config.yaml
d_model: 256
positions: "rope"
init_std_qkv: 0.0195
init_std_down: 0.0
Each number is 128 + 32 x the weight over its row's rms, rounded and kept within 0 to 255. Layers, rows and columns count from 0. The size above them is the row's rms in percent of the matrix's.

# layer 7 attention value, 128x256, rms 0.087, rows 10-44, columns 64-127
size [ 98 104  98 104  92 104  96  94 102  94  97 106 114  96  90  95  98 114 106 104 100  90  95 103 105 100  95  99 109 109 104  98  98  98  98]
[[ 35 111 137  93 104 130 152 111 106 149 164 108 118 109 110 146 132 123 131 148  88 110  73 124 124 118 133  83  69 120 144 177 139 133 166 144 127 118 121 143  92 127 104  85  83 118  78  48 255 151  98 122 145 118 141 159  95 135 104 112 117 180 144 125]
 [ 99  88 189 135 126 165 184 109 157 127 151 135 107 153 116 117  97  81 143 160 155 212 134 201 141 117 144 162 122 166 174 117 137 107 142 128  96 124 119 129 143 160 144 128  75  90 143 142  71 117 107  92 159 119 144 130 120 159 156 120  98 182 142 102]
 [ 89 144 103 124  89 115 100 100 112 201  94 129 138 136 142 158 170 171 171 137 128 133  84  67 130 131  97 146 135  94 104  98 102 162 105 132 133 123 120 196 147 126 144 175 133 123 110 191 178 108  98 113  97 101 138 142 131 124 109 173 143 146 123 115]
 [ 84  97 164 140 161 132 118  98 125 105 128 141 110 158 127 120 117 161 139 115 118 180 119 137 137 145 127  97 169 140 186 140 120 166 146 171  79 117  84 103 130  77  92  83 116 233 140  57  94  80 171 177 115 147 158 154 175 164 124 128  81 121 100 129]
 [108 108 102 162 145 119 147 131  50 160 108 216 113 158  99 163 163 160 145 194  85 106 177 133 141  97  88 109 140 150 125  74 168 120 141 108  95 141 172 117 148 130  70 197 126 167 150  69 163 140  96 148 145  86 170 112 127 167  92 108 134 121 123 128]
 [169  96  91 165 121 139 142 135 138 125  95 140 167 127 206 134 167 105 158 110 125 132  90 137 167  97 153 143 110 141 157  90  81 139 146  60 118 178 142 146 155 151 141 144  42  84 121 119 125 158  90 217 145 134 149 163 156  56 135 124  66 167 148  98]
 [121 134  95 126  96 126 126 144 178 120 104 102 133 117 120 162  87 108 151 171 154 147 133 101 116  58 123 138  97 153 148 125 180  88 150 128 136 145  91  89 157 127 114  95 108 160 116 140 170 119 147 185 140 172 144 147 144 168 106 181 152 102  95 185]
 [153 160  66 115 106 143 105  99 152 131  88  93 128 111 128 117 149 143  87  75 127 157 155 133 177 110 157  55 137  76 108 109 106 151 107  82 176  57  85  92 106 167  87 163 192 136 167 131  68 186  82 133 125 102 144 127 143  51 184 138  72  84 145  86]
 [ 74 110  92 129 141 114  97 170  70 155 134 124 133  86 151  76  97 158 154  75 110 186  95 147 124 101 164 127 161 163  77 165 162 176 120 125 167 146 129 191 107 120 158 162 145 129 170 115 128 113 188 146 135 154 140 112  71 108  89 114 158 121  91 155]
 [ 83 143 133  80 128 164 126 176 104 124  80 132 130 206 117 117  82 148 121 131 132 112 141 132 136 129 136 149 172 140 155 184 138 100 157  95 175 130 141 149 151  54 148  91 162 125 112 136  75  70 194 206  43 223 134 151 125 102 118  55 130 114 160 107]
 [111 122 134 168 154 160 120 149 166 140 133 141  90 158 102  53 180 123 107 142 138  96 155 151 168 105 181 126  87 112  68 106 143  90  62 113 157 147 138  99 163 190 162 151 132 114 154  96  96 197  87 150  45 123 138 141 166 151 138  89  67 122 136 150]
 [162 163 110 118 117  57 196 121 191 147 164 174 127 120 161 120 130 164 168 110 144 161 155 133 162 117 111  87 160 114  91 120 169 121 149 151 110 168 130 119  52  98 174  86  91 106 104 107 190 151 164 128 180 112 132 136 145 144 116 128  77 125  92 146]
 [107 128  93 145 113 108 130 152 115 131 157 150  95  72 112 150 128 107 165  53 118 162 159 175  72 134  83 224 152 102 142 106  95 150 191 135 158 126 121 187  63  97 166  99 140 123 128  97 160 165 131  87 131 142 136 164 134 122 168 115  92 102 137 101]
 [121  93 137 198 134  99 134 128 154 182 135 205 118 124  88 131 196 133 104 144 123 170 158 125 133 139 131 112 169 115 113 142 143 151 109 182 134 117 135  95 145  89  78  95 157  88 171  98 120  55 118 144 102 127 153 162 148 177 122 109 122  96 116 139]
 [109 192  95 134 156 183 102 123 189 143  94 119  99 149  74 164 157  96 102 146  78 148 121 102  92 117 173 175 162  82 101 116 126 116 130 113 159 120 166 148  86  99 117 123 120  98  56  48 130 101  68 102 175 145  88 145  92 144 128 167 115 113 143 166]
 [124  88 105 112 136 150 183  79 152 132 157 110 181 101  92  92 137 151 161  81 121 121 160 170 170 100  88  90 119 139  91 139 118 133 161  76 140  92  74 140 103 125 140 167 122 135 139  87 145 127 132 131  72 178 148 150 114 134 108 118 165 149  80  98]
 [148  95 124 125  91 151  76 142 132 126 145  15 147  85  89 168 114  85 125 140 106 117  91 140 204 145 162 186 101 148 121 147 155 106 146 154 127 100 210 135 173  90  78 142  68 106 120 133 102 113 131 115 130 106 104 116  87 175 114 119 119 150 155 145]
 [142 153 109 168 134 149 151 165 151 114  53 188  64  99 158 112 151 203 185 108 144 133 135 163 152 134 139 143 139 141  86 144 143 103  93 156 100 124 123 132 154  93 106  98 160 110 196 127 143 124 133 125 109 162  98 164 127 150  92 134 129 120 142 194]
 [151 112 146 170 146 142 139 146 155 125 143 129  84 126  73 135 102 119 100 181 144  76 126 132 176 177 139 204 117  96  86 166  85 111  95 139  62 108 180 111 167 144  76  62 123 115 165 109 138 113 163 104  73 123 104 146  76 173 101 158 119  94 136 126]
 [111 173 128 161 121 155 120 129  96 165 147 142 151  52 170 115 142  88 119 124 101 113  93 127 122 142 157  61 119 110 148 159 115 118 128 164  74  90  60 119 151 117 171 137 162 167 154 119 118 148 200 119 134 155 194 134 129 139  91  99 129 106 179 114]
 [128 153 162 126 129 211 144  58 172 133  62 163 134  38 169 155  81 179 179 118 118 102 163  99 140 101 127 114 150 167 137  95 167 144 162 189 115 141  94 146 128 157 139 125 102  82 177 126 168 135 146  85 128 158 106 171 103 126 108 112 193 109  89 160]
 [161 133 116 127 138 148 130  87  91  90 146 128 114 125  76 145 157 160 148 133 164 152 106 153 151 119 172 161  36 151 188 140 168  59 167 157 152 194 133 129 120  95 171  67 138 120 137 105 134 157 151  97 134 114 106 141 132 136 128 116  77 166 143 132]
 [120 126 119 139 176 138 151 132  83  79 120 138 177 160 114 225 129  83 123 120 142 125 159 133 117 127  94 144 140  83 119  83 194  85 162 102 126 136 138 169 131 177 131 122 155 152 174  54  71  96 140 128  50 104 155 145 111 140 135 160 116 138 152 147]
 [111 130 156 131 100 106  98 218  91 169 153 109 147 154  80 144 109  85 117 138  67 132 197 122 129 129 167 138  75 153 112 113 165 137 134 139 119 120 151 134 114  76 133 115  83  96 135 154 120  58 115 139 149 131  97 150  58 168 210 117 122 185  94 110]
 [ 86 157 112 122 133 173 125  98  70 113 135  47 124 128 128 103 191 112 124 156  95 136 139 120 128 134 113 120 115 118 108 166 115 180 149 117 104 156  80  77 110 100 133 136 118 112 127 135 224 121  87 204 101 153 104 133 155 141 107 103 154 154 131 122]
 [ 68 136 112 102  90 128 149 147 108 117 110 142 134 183 114 139 145 179 169 122 171 147 113  91  56 129 129  84 160 115 165 117 131 124 118 119 149  90  57 147 133 147 103 129 179 143  80 120 189 151 177 111 122 172 146 157 112 166  92  65 118 111 145 145]
 [ 98 152 195 145  54 163 143 135  84 102 125  98 188 108 104 123 146  81 172 129 152 115 152 111 106 134 163 166 163 151  90 110 135 127 150 117 102 141 166 132 144 105 144 128 156 105 109 141 234 168 132 141 172 147 124 103 126 104 143 128 102 144 105 113]
 [160 153 166 159 163 118 115 134 154 119 121 101 144 128 187 155 125 162 126 142 137 114 132 116 145 164 157 112 108 160 174 105  94  52 143 212  92 139  92 114 101 117  86  52 113 109 151 128 149 138 182  92 111 135 120 107  67 149  61 192 106  39  74 151]
 [110 138 117  98 125 142 134  93 112 149 135  72 108 124 146 135 140  87 195 107 156 125 127 140 126 143 112 139 138 156 123 155 137 100  94 107 125 125 162 149 188 105 158 109 152 113 161 141 112  81 114  99 137 123 128 186  67  66 139 163 138  99 168 113]
 [172 110 122  89 104  95  69  92 148 144 112 155 138 137 127 120 115 114 189 141 144  94 154 141 147  27  99  92 117 167 164 131 140  88  90 129 124  99 115 110 132 143  50  90 115 132  87 203  91 130 155 129 112 107 114  98 137 129 121 118 121 118 137  94]
 [ 71 181  94 120 132 111 119 149 108 119 136 150 102 148 154 114 139  87 113  89 152  78  70  85 156  85 114 143 161 128  72  95  95 118 108 117 100  86 106 147 163 133  98 144 105  77 109 152 174 144 153 145  84 106 132 105 100 115 106  81 110  65 105 159]
 [112  68 150  76 156 193 109 116  95 172 153 124 121 125 156  99 154 159  73 156 173 105 190 126  38 167 129 116 146 103  95 123 122 201 106  81  92  87  53 135 121 144 120 161 110 178 132 113 206 125 153 125  61  94 147 187 130 107 116 174 111 159 149 118]
 [166 131 111 159  91  63 166 121 188 149 134 143 119 110 177 157 109  57 135  98 125 159 155 112 144 123 131 157 214 142 130 120 119 158 127 136 122  63 177 101 118  99 105  99 189  68 130 139  66 182 137 108 165 155 127 139 108 150 170 110 142  71 115 118]
 [111 130 170 144 140 128 111  67 131  82 135 120 161 167  88  87 160 148 136 130 165  65 114 133 154 129 170  95  93 141 132 129 120 164 116 119 132 158 140 132 153  93  97 135 115  66 181 135 134  78  87 142  83 125 147 147 123 105 153 169 191 179 125  92]
 [ 75 100  91 151 101  87 165 123 160 179 123 179 159 124 149 125 113 120  97 166 140 156 142 105 120 107 115 124 130 109  89 123 151 161 118 133 107 100 152  62 163  99 136 172 138 167 144 147  80 132 168 189 110 101 114 114 113 130 123 141 170  71 103 184]]
# layer 7 attention output (transposed), 256x256, rms 0.145, rows 10-44,138-172, columns 64-127
size [ 99  94  91  93  94 105  95  89  94  88  95  90  95  94  88  91  95  95  92  90  94  94  92  91  89  84  97  90  99  92  90  96  94  92  91 107 112 107 109  97  93 109 103 106 103  95 116 113 105 104 103  98 117 113 111 105  99 102 114 111 118  98 107 110 116 105 105 104 104 114]
[[106 141 124 172 111 113  79 100 171 123 115 116 199 123 173 106 135 121 116 106 150 119 114 143 133 100  97 145  86 147 120  95  98 116 109 153  76 224 106 119 127 150 116 175 153 163 177  73 172 152  85 138 127 150  96 153 133  99  82  97 197 146 133 120]
 [126 150 120 157 157 137 124  89 107 132 153 114 155 115 127 164  85 147 110  96 118 157  91 183 164 116 150 144 131 161 127 125 102 138 173 154 107 132 140 104 128 120 140 124 118 123 148 156 138 128 130 149 116 111 122 174 156  69  99 218 116 119  83 145]
 [121  79 117 107 130 166 112 170 149 109  97  91 134 142 131 126 104  88 204 164 140 165  85 136 116 157  86 120  92  71 105 146  92 117 173 123  89 166 157 198 104 157 138 143 133 187 188 117  91 140 139 119 104  95 151 142 162 145 121 102 167 141 134 150]
 [121  89  78 144  80 145 126 149 165 174 134 139 106 123 194 138 167 156 120 130 148  89 120 109 148 131 140 168 119 118 156 140  99 103 151 167 124 122  99  40 176  99 112 148 190  79 100 108 104 159 169 107 165 126  82 117  92 109 114 137 152 131 143  46]
 [146 158 154 132 127 104 144 144 117 141 173 161 140 140 108 115 170 147 169 106 126 160 125  86 116 162 145 139 124 144 137 137 146  82 101 141 136 124  89 167 123 138 100 153 142 164  94 136 144 109 151  94 127  72 101 111  92 104 128 164 164 167  96 153]
 [158 130 129 159  99 137 121 117 123 173  93  89 179  90 145 133 122 120 125 166  74 117  60 143  99 114  90 113 107 128  88 133 136  85 130 103  80 141 137 141 142 141 165  96 124 123  70 124 101 194 164 145  43 180 134 160  67 140 118 158  49 144 137  99]
 [105  93 143 114 147 179 119 152 109  96  74  97 102 122 119 188 131  97 144  83 171 151 135  90 112 115 108 154 110  76 164 108 100 113  86 119 168 122  77 155 155 138 120 144 125 173 125 115 161 130  96 147 171 128 113 179 122 143 139 136 164 141 177 146]
 [136 124  97 117 106  99  49 149 116 144 135 129 108 135 129  22 103 152  86 180 141 107 156 152 189  33 110  98 130 116 189 125  96 153 136 133 168 157 120 100 131 172 141 180  86 163 126  96  70 141 115 152 132  91 177  89 183 183 154 102 145 146  99 144]
 [129 134 155 107 138 177 170 116 185  92 140 100 137  98 122 159 137 117 147 113 117 128 131  88 118 164 121 137 137 165  95 168 135 138 101 146 103 155 108 131  78   0 153 125 125  78 159 112  93 137 132 110  88  71 142 123 134 159 136 148 138 141 112  53]
 [176 112  50 123 104 109  75 158 187 145  97  89 132 146 221 115 107  95 135  99 174  80 128 134 126  96 103 135 109  94 106  97 154  90 117 185 121 118 230 110 122 104  97 117 151 104 178 129 166  75  95  78  86 189 180 116 111  84 178 150 151 142 117 105]
 [113 134 159 162  97 176 131 124 107 106  89 176 143 113 150 127 115 167 129 150 186 109  97 161  80 123 112  99 125 121 147 147 119 149  66  94 133  97 158  93 123 182 159 103 125  61 107 130 119 141 142 151  82 145 131 182 156 175 200 139 107 123 122 138]
 [123  78 112 135  94 125 108 159 128 166 145 146 147 159 107 150 162  75 156  88  83 128 124 113  61 138 154  84 100 149 143 110 120 130 158 181 134 133 179  97  64  73 125 106  99 158 124 131 150 168 118 137 177 128 115 123 142 152 112 141  83 153 158 107]
 [119 103 130 136 103 164 115 113 165 127 139 138 104  81 124 166 126 119 148 117 149 150 102 159 136 142  87  89 170 136 155 123  90 138 167 132 119 115  65  83 133 145 103 119 126 142 104 152 178  73 145 159 123 139 155  92 124 113 133 173 104 122 163 199]
 [136 121 145 137 115 147 160  82 156 127 126 175 125 119 119 135 122 112 163 188 132 163 153 157 200 144 130 140 104 133 147 141 125 142 152 182 107  61 101  87 101 142 202 111 163 158 107 103  97 131 184 143  98 123 100 165 126 118 129 158 145 183 115  76]
 [145 147  76 128 100 178 137 112  61 127  62 128 128  75 112  90 107 123 132  75 129 178 122 105 123  43  61 113 113  79  77  94 140 122 109 141 118 110  86 113 168  90 162 101 114 103 199 108 129 164 100 171 119  98  83 156 146 123 134 142  85  87 142 161]
 [ 63  93 103  90 149  99 113  79 134  97 154 116 110 148 114 142 163 119 181 139 103 132 148 106 106 138 181  86 121 178  61 122 136 119 141 138 138 161 153 164 120 133  91 164  86 117 183  98 107 163 115 160 114 168 147 140 123 119 141 151 178 148 137 127]
 [127  90  90 152 139 129 130 136 130 169 122 119 111 121 134 176 171  77 204 125  89 118 132 126 186 113 137  95 147 107 132 206  96 168  84  61  98  99 177 177 149  82 144 136 146  78 176 114 132 175  96 142 147 135 103  91  65 108 170  83 134 147 130 132]
 [101 190 159 123 123 121 150 108 128 120  47 177 139 133  85 135 140 152 170 126 125 160  75 123 145 131 111  71  94 154 112 153 129 104 106  87 153 162  82 143 103 133 122  82 161  99  68 120 146 133 151 129  62  81 116 120 164  98 180 125 121 129  67 129]
 [105 135 119  86 125 127 128 148  85 130 120  41 121 170 139 133 137  32 144  76  61 101 152 164 170 124 119 123 166 134  95 137 124 134 108 122 131 125 161 125  95 160  88 132 167 147  80  98 146 107  47 177 101 149 147  79 113 101 147 103 121 125 141 153]
 [125 129  47 103 112 120 164 127 190 123  73 112 127 105 160 192 107 153  96 120 120 155 126  94  88 162  68 138 115 102 134  87  96  90 179 167 172 100 143  98 142 143  77 177 120 147 133 139 158 137 173 129 115 110  72 147 130 132 124 120 110  94 139 131]
 [117 212 125 157 115 140 184 105 105 142 116  74 122 166 126 117 128  95 124 136  56 122 100  93 109  94 169 118 192 165 132 128 175 140 136 121 105 167 143 149  90  86 143 120 115  87  89 155 161 108 168 149 156 117 122 123 139 143 108 167 107 155 102 124]
 [121 198 160 148 114 109 100 107 157 126 169 161 100 115  90 126  53 209 135 144 195 137 111 121 112  96 108  99  97 134 145 117 159  87 119 114 126 160  64 155 150  61 142  97 128 137 173 184 117 100 121 158 153  97 158 100  98 140  52 140  82 104  65 116]
 [167 138 114 137 133 109 115  83 121 181 125 132 165  88 140 170 104 124 143 133 104 122 120 120  86 140 153 100 132  99  91 167 129 133 125  97  76 165 102 147 163  76 174 153  87 137 176 139 149 131 189 160  92 124 141 180 117  74 131  42 176 153 168 137]
 [158 127  98 176 162 155 102 129  92 135 145 103 142 117 181 197 105 198 136 120  96 131 100 130 162  82 126  90 113 158 106 169 156 131  79 106  55 184 153 152 120  50  99 117 197  98 102 102 201 122 196 106 130 164 131  68 125 168 121 142 151 170 175  84]
 [122 122 116 131 119 128 148 133 143 206 176 165 130 109 153 150 148 132 118 127 144 140 176 163  78 111  66 186 145 114 189 106 154 197 146 119 101 127  70 186  69 145  93 121  83  96 106 111 191 141 123  91 104 135 126  87 117 122  78 108 110 106 127  96]
 [123 170 131 102 119 182 115 112 116  89 141 119  93 145 131 112  93 113 142 133 106 121  92 141 145  99 155  52 112 137  83 128  86 144 188 139 148 116 128  71 129 158 100 100 134 136 126 148 190 131 108 102 126 138 115 176 101 155 143 181 131 104 110 162]
 [108 136 106 166  96 147  64 119 114 104 134 131 115 132 159  76 106 185 145 141  99 182 184 196 137 119 175 164 165  96 124 132 184 182 156 157 123  90 146 174  99  89 137  87 149  65 170 169 107 200  87 150 154 104 142 107 155 132 152 114 114 157 119 110]
 [ 92 143 132  74  79 162 109 134 107 138 116 140 131 132 170 131 142 154 106  93 113 115 125 150 108 163  84 154 158 144 182 114 161 115 118 168 110 175 114  78  89 106  81  94 154  81 151 136 167 128 119 178 139 164 191  84  88 129 165 138 161 147 105 161]
 [158 121 120 176  53 123 169 117 107  98 176 111  92 117 162 117 188 143 149  93 128 124 134 127 102 106  99  94 109  69 164 147 154 106 111  98 144 168 139 189  80 150 173 103 128 110 109 189 123 118 106 105 166  92 128 142 118  92  97 154 156  87 140  99]
 [167 142 138  72 130 103 123 113  97 117 171 168  34 153 187 154 121 111 154  67 129 156  92 109 118  72 122 136 152  61 131  93  93 156 125 125 105  98 147 126 156 137 119 148 111 133 128 182 141 136 143 112 126 125  98 177 147 155  93 124 129 155  96 108]
 [181 121 125 125 105 163 143 121 115 208  90 154 173 116 190 156 113  70  94  65 136 119  64 132 118 157 134  70 103  90 164 132 137 142  79 148  68 165 177 131 102  68 118 108 135 117 123 160  92  82 154 105  99 121 116 107  70  69 143  87 116 111  87 157]
 [160 105 204 160 134 158 139 125 105 108 159 115  73 203 105 171 139 179 108 124 135 147 133  70 175 172 108  72 145 134 165 109 155 131  92 154 133 103 107  97 124 149 115 125 124  73  76  92 110 145 126 112 130 148 129 133 112 132  99 107 127 137 141 124]
 [144 148 163 104 115 158 178 134 136 139 161  65 101 154 128  69 141  89 156 143 160 173 100 167 169  74 128 115  52 139 190 156 112 124  88 161  99 202 122 154 125 173 149 116 105 187 133 119 134 113 121 148  85 123 145 137 141 130  60  98  70 118 156 113]
 [120 167 155 148 193 128 147 127 119 142 124 123 101 119 134 145 111 187 128 147 141 128 103 120 104 113 114  92 177  62 146 132 151 114 145 128  99 141 116 111 123 112 153 108 132  61 159 160 111 117 148  72 123 143 157 134  49  77 107 115 199 182  66 154]
 [128 163 145 131 102 137 148 136 191 123 103 140 158 133 150  97  84 139 126 132 114 114 122  93 207 178  72 129 108 141 128  94 120 172 160 161 162 131 171  82 123 177 106 122 124 183 159  79 137 158 107 118  92 119 162 143 139 101 135  95 112 128 115 131]
 [112 116 100 124 121 131  96 121 118  72 106 125  83  84  83  84  67  97 136 121 109 103 146 174 119  93 124 144 171 131 120 186  62 101  97  75 146  84 125  93 125  76 118 113 123  92 119 201 125 138 160 157 109 143 154 124 113 115 164 151  98 126  88  83]
 [132 148  81 121 111 119 145 187 160 139  94 106 122 160 127  80 126  83 143 156 117  40  91  69 119 132 116 122  57 133 121 147 153 132  92 159  80 153 121 135 127  29  88  93  62 134  90 115 117 146 154 104 153 156 161  63  86 182 103  74 103 175 162  83]
 [124 212 172 186 128 144 108 176 134 156 195 170 154  84 176 215 166 176  71  78 109 139 140  84  99  88  90 148 176 162 124 150 115  95 102 149 150 112 120 144 111 126 148 137  84  50  99 155 154 127 141 123 132 138  95 108 104 147 167 124 136 134 122 148]
 [162 118 179 134 162 120  85 117  90 135 114 150 134  87 117  81 129 119 118 141 112 119  94 134  80 154  84 130 137 105  99 135 148 108 159  65 136 162 102 184 139 166  89 122  64 121  87 106 166 162 107 145 137 141 178 119 118 138 150  87  53 147  88 192]
 [119 114 148 100 142 159  88 120 141 136 145 133 131 120 159 144  98 144 122 174 169  97 130 130 153  48 171 117 189  60 121  84  90 120  93  83  96 112 138 128 146 176 175 142 119 140 136 110  88 111 116 123  88 170 136 101  82 184 127  70 137  29  82 167]
 [110 154 124 163 150 122 145 133 102  84 135 134 188 126 148 129 121 124 142 103 114 105 133  96 168  95 157 115 109 146 100 170 137 145 133 169 118 136 147 143 188 157  78 159 158 110 167 124 134 114  89 104 126  91 158  61 172 112 100  54 117 121 199 145]
 [116 134 134 171 139  87 142 109 129  92 208 187 119 170 157 120 100  93 145 158  95  93 134 130 130 178 153 137 129 133  64 114  82 196 171 101 130 128 198 142 132 169 119 183 105  96  73 163  92 123  88  72 114  80 161  82 165 132 157  81  81 116 119  96]
 [155 146 101 147 188 129 171 108 139 156 175 157 214 164 123 148 128 132 145 137 104 140  86  88 110 104 115 120  95  96 105 112 130 178 166 118 141  33  89 128 147 109 117  73 212 151  70 142 187 136 107 128 162 120 118 166 150 127 167 151 134  96 141 158]
 [ 97  57 114 109 170 123 129 143  38 181 167 130 131 128 134  74 110 123 151  55 171  96 114 127 164 116 135 153 209 166 106 125 140 169 125 181 225 119  93 143 145 160 156 117 174 158 108 148 137  64 135 150 106 135 156 114 170 105 177  94 168 165 175  74]
 [124 158 182  97 178  97 134  89 139 141 112 168  97 112  63  83 150 102 111 144  76 133 169 120 125  88 143 133 174  85 128 138 123 202  82  98 127 132  77 131 130 113 204 107 103 104 130  64 136 163 107 144 148 104 160 142 140 100 151 115  80  89 132 179]
 [ 80  73 114 115 117  91 146  90 139 127 187  80  84 151 173 128 138 106 128 121 138  88 179  68 149 113 122 117 155 201 137  78 105  65 153  89 186 130 155 140 103 106 131 144 100 128  51 131 103 128  80 152 140 114 142  97 121 120 150 160 173 107 139 143]
 [176 146 129  74 181  89 145 131  71 180 116  87 142  94 164 145  82 151  91 165 153 118 182 150 155 149 126 150  99 163  99 115 179 115 131 112  72 111 143 146 131 191 152 169 155  56 172 135 143 133 182 120  90  69 137 158 133 143 118 149 149 102 166 129]
 [150 139 189  76 179  87 146 126  65 110  87 128 108 102 133  98 123 145 117 181 109 170 181 140 101 113 111 123  69  89 128 103 149 126 122 107 172 126 129 122  99  74 166 112 126 104 148  90 120 121 126 133 150 130  96 180 142  90 120  86 131 127 110 116]
 [149 149 148 162 116 136 153 144 103 161 143 119  87 120 156 142  94 153  87  83 118 122 138 126 117 149  95  64 198 118 121 219  93 166  91 119 138 126 121 149 134  71 100 125 119  76 155  93 146  80 159 178 110 138 158  82 160 116 110 102 118 137 174 131]
 [117 152 179 160 134  83 123 112 139 165 183  86 148 183 120 146 126 135 131 148 119 126  96 112 105 218 195 155 156 149 128 157 118  89  90 102 173 136 153 107  58 112 127 123 116  82 148 121  92 106 166  74 122 122 124 105 165  80  76 176 170 109 121 152]
 [147 178 119  75 161 155  71 112  85 117 161 168 148 194 147 163 168 137  86 125 144 113 138 134 188  95 148  89 122  80 123 128 141 176 141 140 204 165 117 112 110 174 138  62 207 138  90 137 145  63 114 122 127  30 157 135 111 181 200  67 111 138 140 124]
 [ 93  90 121 126 100  80 163 114 197 130 175 118  95 186  75 121  87 196 106 139 204  81 150 140 130 106 144 125 140  92 100 119 124  91 156 149 149 174  75  97 141 159  95  76 106 113  91 168 158 124 127 111 120 137 197 115 134  78 143 134 108 100 144 107]
 [112 106 120 123 188 144  85 133 179 116 133 118 123  63 139  77 173 121  99 176 173 152 144  66 119  79 116 154 148 169 105 150 158 160 132 101  74 121 117 124 168 115 122 157  97 102 150 138 123 161 154 172 142 148 169 164  78 150 145  87 130  82 144 149]
 [144  99 150 110 109 116 105 113 128 144  95 171 132  94 141  74  87 166 111 180 149 107 111 128 122 171 155 168  88  87 153 120 130  23 128  94  42 113 125 102 123  64 126 169 113 181  81 124  99 141 174  87 168 173 143 141 124 164  94 103 134 118 179 112]
 [ 76 119 133 148 189 155  91 140 132 143 150 166 101 127  77  47 195 114 179 131 103 123 149  80 185 101 165 157 157 117 119 145 121 201  57 131  93 105 126  46 147 103 176  95 120 145 120 140 125 129 178 155 166  78 135 113  65 126 131 136  83 135 160 103]
 [ 72  73 137 152 168  99 119 100 118 123 147 218  90  93 185 143 132 138 158 169 169 137 144 102 146 145 149 153  95 109 168  94 122 122 121 132  71  96 135  77 110 114 124 151 133 125  75 181 131 115 142 177 186  81 100 180 148 155 162 101 152 150 186 139]
 [ 91 137 115 127 112 152 142 164  98 142 113 145 121 120 146 119 150  27 132 145  92 147 148 146 143 142 163 116 132 105 113 122  95 157 167 144 132 154  81 123  80 162 100 147 137  95  65 151 107 164 125  91  99 229 104 191 147 132 175 131 162 103 144 147]
 [117 169 142 157 109 109 138 130 165  96 147 111 109 149  99 117 105 114 106 164 137 141 129 102 121  85 163 117 117 102 164  90 131 145 152 145 183 170  85 102 115 147 121  98 114 109  15 160  82 156  44  59 148 156  97 122 104 108 147 140 116 108 117 137]
 [146 104 138  75  93  89 134 146 142 138 121 119 161 137  84 103 208 123 146 160 113 161 110 118 149 157 151 183 127 128 169 102  65 158 126 171 115  82  76 128 124 139 150 142  62 129 207  99 118 109 145 150 139  98 123 183  66  98  90 162 122  72 129 159]
 [ 92 188 131 110 111 143  88 122  92  86 126  88 121 146 110 138 177  74 130 102 115 100 172 123 135 173 109  33 130  94 113 145 125 168 128 107 172 106 182 113 139  77 148 165 141 119  98 162  76  67 149 142 143 137 188 107 118 124 126 133 162 159 119 161]
 [111  93  96 151 145  67 111 189 118 101 102  85 139 100 162 137 132 153 189 129 152 132 158 111 155  87 150 171  96 120 133 108 153 148 114 148 138 164  88 155 145 179 156 113 162 140 180  97 128  59 105 172 147 143 142 127  88 104 135 109  87 124  94 141]
 [112 155 165 182 178 113 177 117 162 108 127 169 153 124 150 174 128  45 181 168 113 151 132  63  71  99  99  48 150 136 162 112 133 152  83 143 130 143 135 152  89 178 134 134 144 100  81 124 114  75 135  73 109 111 111 132 133 154  95  87 155  97 143 124]
 [134 161 113 147 138 103 137 149 157 101  94 132 144 128 159  92 126 130 142 168 172 113 131 140 157 114 159 146 202 106 162 122 108 137 132 130  55 106  89 109 109 133 161 129 159 215 114 124 107  94 152 143  80 119  66 171 176 152 124 138  74 189 114 144]
 [127 170 138  65 181 111 139 154 155 199  67 132 128  97  21  96 115  95  91  91 113 175 150 131 112 133 166 157 172 112 102 115  91 142 110 114 129 121  66 125 138 103 143  85 142 186 137  93 115  78 134 160 114 180 121 109 104  94 131  65 119 127 125 112]
 [100 143 115 129 132 169 152  94 152 105 113 104 174 114 130 140  80 130  84 135 140 121 113 125 137 186 107 105 142 131  81 133 159 109  88 128  74 174 110 144 133 143 133 110  86  98 179  86 145  59 103 146 126 130 120 111  64 217 148  63  46 106 109 128]
 [ 93 144  73 164 123  70  93 141 106  44 186  51  97  98 132  84 115 120 116 142 176 104 121 109 117  93 110 121 110 134  74 100 122 103 154 198 164 125  90 164 130 165 158  81 177 148 128 100 182 116  97 137 128  52 104 156 144 132 160  66 149 167 100 137]
 [128 154 103 147 113  59 131 112 107 111 156 115 153 117 128 127 109 186 138 156 133 147 140 178 110 101 145 112  96 134 123 156 124 100 113  88 116 115 101 123 133 157 160 114 157 167 139 154 142 133 100 127 137 100 166  76 125 157 178 115  91 128 169 104]
 [173 179 106 128 131  76 121 112 115  93 117 168  49 121 161 156 178 191 193 134  87 126 190 181 135 100  76 108 129 109 116 112 216 175 147  67 119 144  79 142 159  99 122 208 127  56 144  92 118  91 168 111 134  83 141 145 171 153 151 119 195 191 116 142]
 [121  76  74 113 157 132 178 144 154 141 126 129 156  85 137  89 102 111 127 118 120  63  98 141 151 160  91 126  96 153 152  60 142 150 121 127 132 156 170  93 131 134 102 145 162 147  41 120 180 126 152 182 150  71 171 117 141 121  74 134  82 106 165 123]
 [125 125 129 104 161  72 190 102  88  97 121 114 158 138  66 161 130 152 113  96 111 144 101 111 110 100 145 120 163 149  94 118 108 107 140  90  68  90  97 167 148 132 137  95 145 139 103 152 101 160 154  93 105 166 147 129 136 127 136 116 163 174 124  43]]